Weights of a small transformer language model.
Training: a variant of Muon for these matrices, 93M tokens.
Each number is 128 + 32 x the weight over its row's rms, rounded and kept within 0 to 255. Layers, rows and columns count from 0. Numbers have three digits each. The size before them is the row's rms in percent of the matrix's.

# down: layer 12 MLP down (transposed), 256x64, rms 0.0772, rows 213-255, columns 0-63
# up: layer 12 MLP up, 256x64, rms 0.234, rows 214-255, columns 0-63
down213 087:106165121136143086137126174124124157108076184055111164086172128133126127117143096157115126153189096097056179130121139119121119210124065163098126164146164146117109102061111122132133160165144126
up214 105:097137084180147130063152169095169147119106168148109159104166084083160113176098116104137146077132163194117120172148106177167150132160115105101114105056127128144110108146149180129062117146092122
down214 093:133043092139088127174136160168095177125164143125129147146067170181172110098166085139077144125156127108148122117145153118110111159163128141110106174221137116075084144145104130134083107135101145
up215 091:135162107094132119108099129112134160098178096176156140108147062095151141117078157180104124134081166165086144135121155131152106103143089131118184117157118132093154148210103078186111103129056087
down215 122:174125133166097160091130149122185048150103173116052133149112102178144163118161126099176084170160112131162156164143101086160123183149120168118131161144125128192175157119117119106161149094115111
up216 090:152133133125189134122121113090083107174154142123113172075087141069178132156125113085141177126124111133066113116140108125168071099121112164204126065147137071167119153113131150099103107131058143
down216 081:121069099142134168125094111129129181134130141124084165102185195080199118139114142110101139177170107163090142120162156082145095099108139184151159107148139155147207145117174172121089148128119141
up217 115:160126142154122178151187073097091094130129179139165131124146129148163115103082126115154090177083159093086106146145123118186136107105091105166156071113135178112109113130127192146124175155044141
down217 114:139082116191146114170180098123132124142161108163109122114140123163188140113115122139148106135090116116078105084182115127164160120087103106142116113129089201175216077122064125149176128146104102
up218 098:158121148203124146149134153123139058146141134141087116069140134167127131132125189117112068113143130157098108099125149106191140089110080090104187143084104098109120148149102212133171107082110095
down218 088:154153189207152093140176077116133179127118095158116073115157114097113133163089166130135138112131087160132094079126121135117133113188160113106135171204145088134186132108151167167147115141082113
up219 086:115139094105125098091112118072131065163104164100116143151135140172144127109108153112126167079070195088163099113125167143137113113153124137124158150144076095173123071092103116101038145184095153
down219 120:103105147189146155139185182151138171142083078169173108111198179114085109102110088140152132156177072155123164118189094150110164115153116126150106126143144129095168181113128109087164100106117123
up220 113:124127126128146156059075099138117163122167185076144077124147148111079128131097165170116098086151132122140061183141163149172152084174167129126102144078139140155096138178166123128113106090095182
down220 083:121146103154156085137185142117094165114190117105123159141165084094113081096117159098172066158098109137091113150116130141121046122147131090136128157135126062160142118130145103113067177050120130
up221 105:106061155139135104135100144111138140172107109081125108120132168104186195131114100209149073124126157160129088160095108163092161139128083114104144166130109158092118096100078115178167132170067124
down221 106:116153139089121151145120100200116115105127177123138168159067103148186087117072159097175144113064155137127173103097109091137100142147107098116158137108053108164154161147159093137123073079162129
up222 109:092082056150111159126153129119115058131116175111152151180111124160184133100133115106108075137138138093108163118107118110101085072106136128143083056086069111117095151132151147123167165154067149
down222 088:164170111171057155137126167152151168087110146119125145156162100150144178137101168093097132136104142163120116061141166154182163136088131091139161082066063132117093134112188117089158158103135120
up223 113:187149107145112146141142193090073121112127053138097106129122123103082198141140203087105128192120195143145110139137102157116118126103119069140154074130106167099131115114143144160074120128118100
down223 082:108129122134156135107174113168127143118076140080132129125054174103147090138150116128145100150084072159129088068102135150072117132228179151135067094149126154174162116103178124148115128116135123
up224 100:192148135120188149116129118100110188100133094222110090129133107108176164138155142076173129178153164104166141142185140096130144126120149117193166114134147141107131095118098144161165168128151071
down224 107:132103130141081120131130126044106077182142141064141131135156094143100117148100133131094144060063090113060136153087107127169098130157141109103082151155154110126183122157086105127084099133098173
up225 114:143045147147133139128123177079177121121099109082114081174099064162128143173114154113130164119161171094114169172151089109161143122055089140101136133179131095130121088151097137119096135075154154
down225 127:122126100195145117143096123116148179098131109144120149110093084128147160116081105167173094113114166134101120076091112132147191126110100137108160107099104098136218110117169128030165162128106090
up226 089:110106192122072078100189168104121082147110076126172088111102121097148125140122191123071072144135147134169114160188134114146139097157173106127094082093095138096117117168173173112137105132121151
down226 111:084141088140126159155195136144087114105155137098105118129080162114174145069171139088069128111145128160124153102121089108130101127146129161075084111123159160180194100118115116174057097112147182
up227 102:176155162094076058048099113134152105115208118186119142124105153126157147168111112143118120134109130121132153147126121128143140097144143123071093127113068199151116092157183154128062146151117143
down227 109:172144108136103127181088145099128135149110132164119163167096089132174142180110172133070182118139107086142149087120101121156119120144156173138170122122178096156110135123026116060132089140150175
up228 114:093095070189156198147133119154173084168139170159172123087142106170113126177066116165121106105129113130121094116134115166144124076109137105104135155144134165146088117104067174120108136154102055
down228 089:140120119153140153128132110135136116149107187107124127095099083080154140125176127125136132144047102137063097129117130083093161130100168161190170178153192130138138109157109103132033124168109082
up229 127:108142181098149171145110173126162142141119134119076186134146124131082135124174064132125106125121121187148044147160093120177130104122112155074131128130071181095084163139173133085110126070146115
down229 116:107166124147107176067121163196124156156139140154112168157137045140155129103189122163166161150123185152125114163079094098192160081100148116138115145090165096121178139099150150155111139118149114
up230 097:127140188145107086176073090139156070125115064184130090130120137125167175109137154137137095199102144111091164147097153169137152165124129081118168111121096129128143129179170158185084153170127118
down230 100:096096142108129144165127125155090129187136132233132165138145187079151113134107102123113127142118136177147071160118116048086177090155179132090131131147079085114106139092165106108156118124146138
up231 110:094142087153133144129121165112094088188178073106163143155131137149155129155184136207152123076177118133117128110167200136126117119110148111177193102130127133147126164080121116142177188173134116
down231 108:135111109083126080126127147146171086119130145084158126183142085077083125080170102094117124200137080091107164163111089127195131148149125100110104192131115116149148155167085131136190117109130074
up232 106:159110181186120126142116082126109138106126165150127139062086138152141104167129044120075137143130163127161163140133081147106121097167125121062076077128156182098063090120086143135169126133121115
down232 103:134140138113145132087059108097156117117097153116118148112040155095137117130093151128085193096087172110158184143090160072141095149130121107106116122137111056132117055132105130160145150189106114
up233 114:129080133142042133115114119085097067097137126156152153142066157143132126110146160172123184108154175123161118120174120107197089141081116166123153093111114105093178120127173149128085161112177089
down233 083:113121126147145120157108119131120138140149129167145123086145175144077128102133138150099088172139129141072075150092075154084127129163152073150191091135156146135225107149141114139144156136024123
up234 118:118118139122088114077132160125116189139128141096128133092093075140185112129099196168125097146146098147140124154144093058109116082144151101087118100072113179088070122130134136126155051125094182
down234 131:128135105162060127144146175131069111126181145186111176136120130117165120098141211124081133156143135127115158101133099096091135100143122131082101148069110172115137114196144123180068106078159125
up235 101:143137105091101103195107114151105095218118099089095123127100118174143136163159111140140081152164116125118125187147084172131161101128124180117077182158160159085122082144089075164123154118157147
down235 081:143133091107133152142151124132117077170048125113090131159082094169102151072185132152178133121120108099147089154121148123186127088160120186099091140121125186126117166150145133178153077103071167
up236 087:139118155113150093101124127103162161144139140139128110093064141091132208162133206097129102135135140069097137104143099130080150159104083187121134132094149163061100149148155096141085117197140086
down236 099:159088117117155127101118152112151097128101164193124123062228172116128140168123092134143107111099139081066140080138186145088147161106138149121100140135148173083102174150078143111124121170158151
up237 098:163170086128135141098089124113138116192177073092128190171118106105147112168125133094087095155107145145120179160167049167136107123123113117154119153169124068097099132095116123093112105108183070
down237 104:182164077133184123102141138124132108123091109143166154132074138102113104112095104132110102154175184098158145076128117177100166185172172142134098097142171114086102152081100141060147161105181118
up238 109:201095138108158109146093142121088160082128084133103154155102080150114057131109129095153163126125120123200093150100113123189153148110110169189187109122133151133090110098183156173108153171139129
down238 097:108122162181086181083168113134078152081116087182110122115138072139097099169112144090131092161139131098116103143171124129165132116109050111092133147088131156184157098141081133108136112193098087
up239 103:150197119119080121151150091083115120109183086144129170123098049216122089145142138145098102085126143091182124151124122065107127129085128055108117136110080177105132134135124124105129116141167130
down239 107:101118089144078126108135133151157154122134100133149137141162110097141145136224124091108154140122137065189156134112137133100099122061143135050132091183121067159121173115080169106133155146073134
up240 093:131134106071136128133129145139185093167091126116143174135138051108123068162092141160149136116129153055126088176172064116100161105100080159114163067144151159111096147103104153154149128117082157
down240 086:130104124146144090104136177157098126103118113091106095115193144169186194185109132110117146142163147163090096094158137110112116147122135102125065180139149129123080161164132067088115188103181174
up241 081:065136151135109121130099128134193129102180108129102138087124126132198168114133150090163122135106097093084158127176077070104119107169085152109068100072089116113095086158095139123163087173149115
down241 092:100112127139081120119103131102158110095146134098127144053215126121128159094086102067165126078091116133106085112156178109131094081180122133099099147143091117157100099089096148069129121184105162
up242 097:090133100136114078119144142112140112166115117111131130114133120134148120133089069172126141072059164160111212100161164180157197114164126164079193137123083140115104087152133098083093150120104150
down242 112:196089154084082203111154152135139153135165176036097101141122128164125087117160126126125146142126109107133139080120108116109071185178121169112108179109117138124140160101175128142081090119126094
up243 095:152146165112215157117078140106098100132119140089105150074060100093157068105180178156103134112136145104114138149158128164107056140119176128190112114088107104117094136128143120102163173149108147
down243 082:168122143089132164158115109162145142119114199143091074071119127093132097144130112070138119103109169104097145096142141143125179136140197122180152108128109142145211082098186137173127141113165075
up244 093:122105121176151140113070109104122056117173123113157162076156112125124113094145151112131106102098095104159173164212075116109115131166109117093102135086159142113092172205095133161167139120178143
down244 103:154142165175108114152111099083207038093161086111089138120138138084151134159122139140124160120092107152117133086133123173143116095147125115108156101101160098169238123144107133132120146149127183
up245 102:118134169182101063095099121111088125136129138111161158131114097112084110174151117135133078120132178130065151063138116162132077150125174117161097168059130099124103092133167104090128156072187138
down245 095:174109135118135122064108136206143137081125139098143072136161130105124179158144112109171152073123206113128126138083194182083115130121135095146124128157074166154100126096102132123115112101162069
up246 115:118125112170109130184190139128119108154174131117116104125097108122137100106146088157138159164115173140151196120084109089195161084085187132082128098103118127053128096136076074146162156105136159
down246 107:108096140093091172071102198069119150121105147161138121140127085147182092107123161128117170132150154145140166087151162181107076168155102135177140095150077129149174136090168130113057112143110111
up247 106:134137118116117088150099137102184075118144131172192113139144162126162116126054082127148174184088151134132105161111141135099168090116111081181194166139155079107085102126130089104155110154153080
down247 113:162155124085196168122145094172181180171164111159201113104128175144130122116129116135136155079089132110132124112185131132130109142127148115121130121156068129181105217105131153066124127099168140
up248 103:112112169131151105076090141108149136112068093154091151064130107096114107126135149185118165132134151168204130159130178129172113128094122144166138143085142082089139077183107190098130151117066139
down248 061:111151102192146095105162136099145095169162087129115132121197174100143118113108115188148166146090165219161136190116075101130095117079111128106107124158123109140169107145132072108080120132147149
up249 097:083089149190152114132155174105126108163135111160123105128104134108112097151065116163160083078090109092104128115142114141148139174171123131081141065142134162052066117123101179106068086154140118
down249 100:138098141131085197104125128105118105122091102143117131146084126167117121150122083178093127169098098079147128124077145101087056135101175141172130178150161134135188132107153098123046111126069165
up250 105:151174161086136066173136148096135157141102093138140062109143144160132144133163139160151145164162159119153104131164133210123123127159072135097128166147147108125133060116201138096145145153099049
down250 117:131156098155153193113129100126179084098101144204123150163109116137135168140105123120093151131110098137062153079103097155093108152088112140207114076117143192145109174126117122105124086081083102
up251 104:171100081097150075090093088056057163141088100144132135117146092082127096122117121145197159130125120136160159089157124103168120137129104145089169154140138138140100062104086134110148098092152070
down251 092:161163136165196130126142097171169128090189125154149179113102158149151108087135139096154126125096113121129079097143135112138143069078133102178084089106083159130066098146160108128159055111083147
up252 091:088183207192092096100173110116130147168090088132124127093152112081122091149182096121107120130080090102137133139152148092124126132124156184106119094111129189131090167137155157079106183122149169
down252 120:115166072066128166149164132105150137121124120098108107116134102151122102071125110135077101060124118182120071083109110131167071128087127165176110116150170159177105113090153117069166099158171152
up253 118:077039156174156153152092107099120101127148095114148183160138163130133148135167128129160171132067132141040104104152180092136154135161086128153125141089137124123105089188111078135129154089137140
down253 098:126115103087075134141115150141086184148153112092166106115056157148101094151193165124061166163148127154136085202135129129145121084074109125164115146155110106080081140100135125179105126096139098
up254 095:118091158141153130128114127111096170109130089152144127136093130101110150167105130117065190132172131157122201110110073139150092083082133139175186102125118182115111127130154114148076129093218176
down254 088:143093143153188085128126083181104099150162157127113113164045156127177142162084098134133151141168136168120147119125116147188164103067094076103155074132196145140122093116119151104126130177111139
up255 106:141077128097097153122137147087176171119118092108107159118133123085111139193102174132119109089079075174133168108104084095137220138109132129188109124068161096115112146127118163145096134069114149
down255 096:144169136153135089125165140143152103142157133172186146184064151104140100118127111141165118137112160104079060067097124161143077121155174163092176106131135196137172133083195122135134135142095122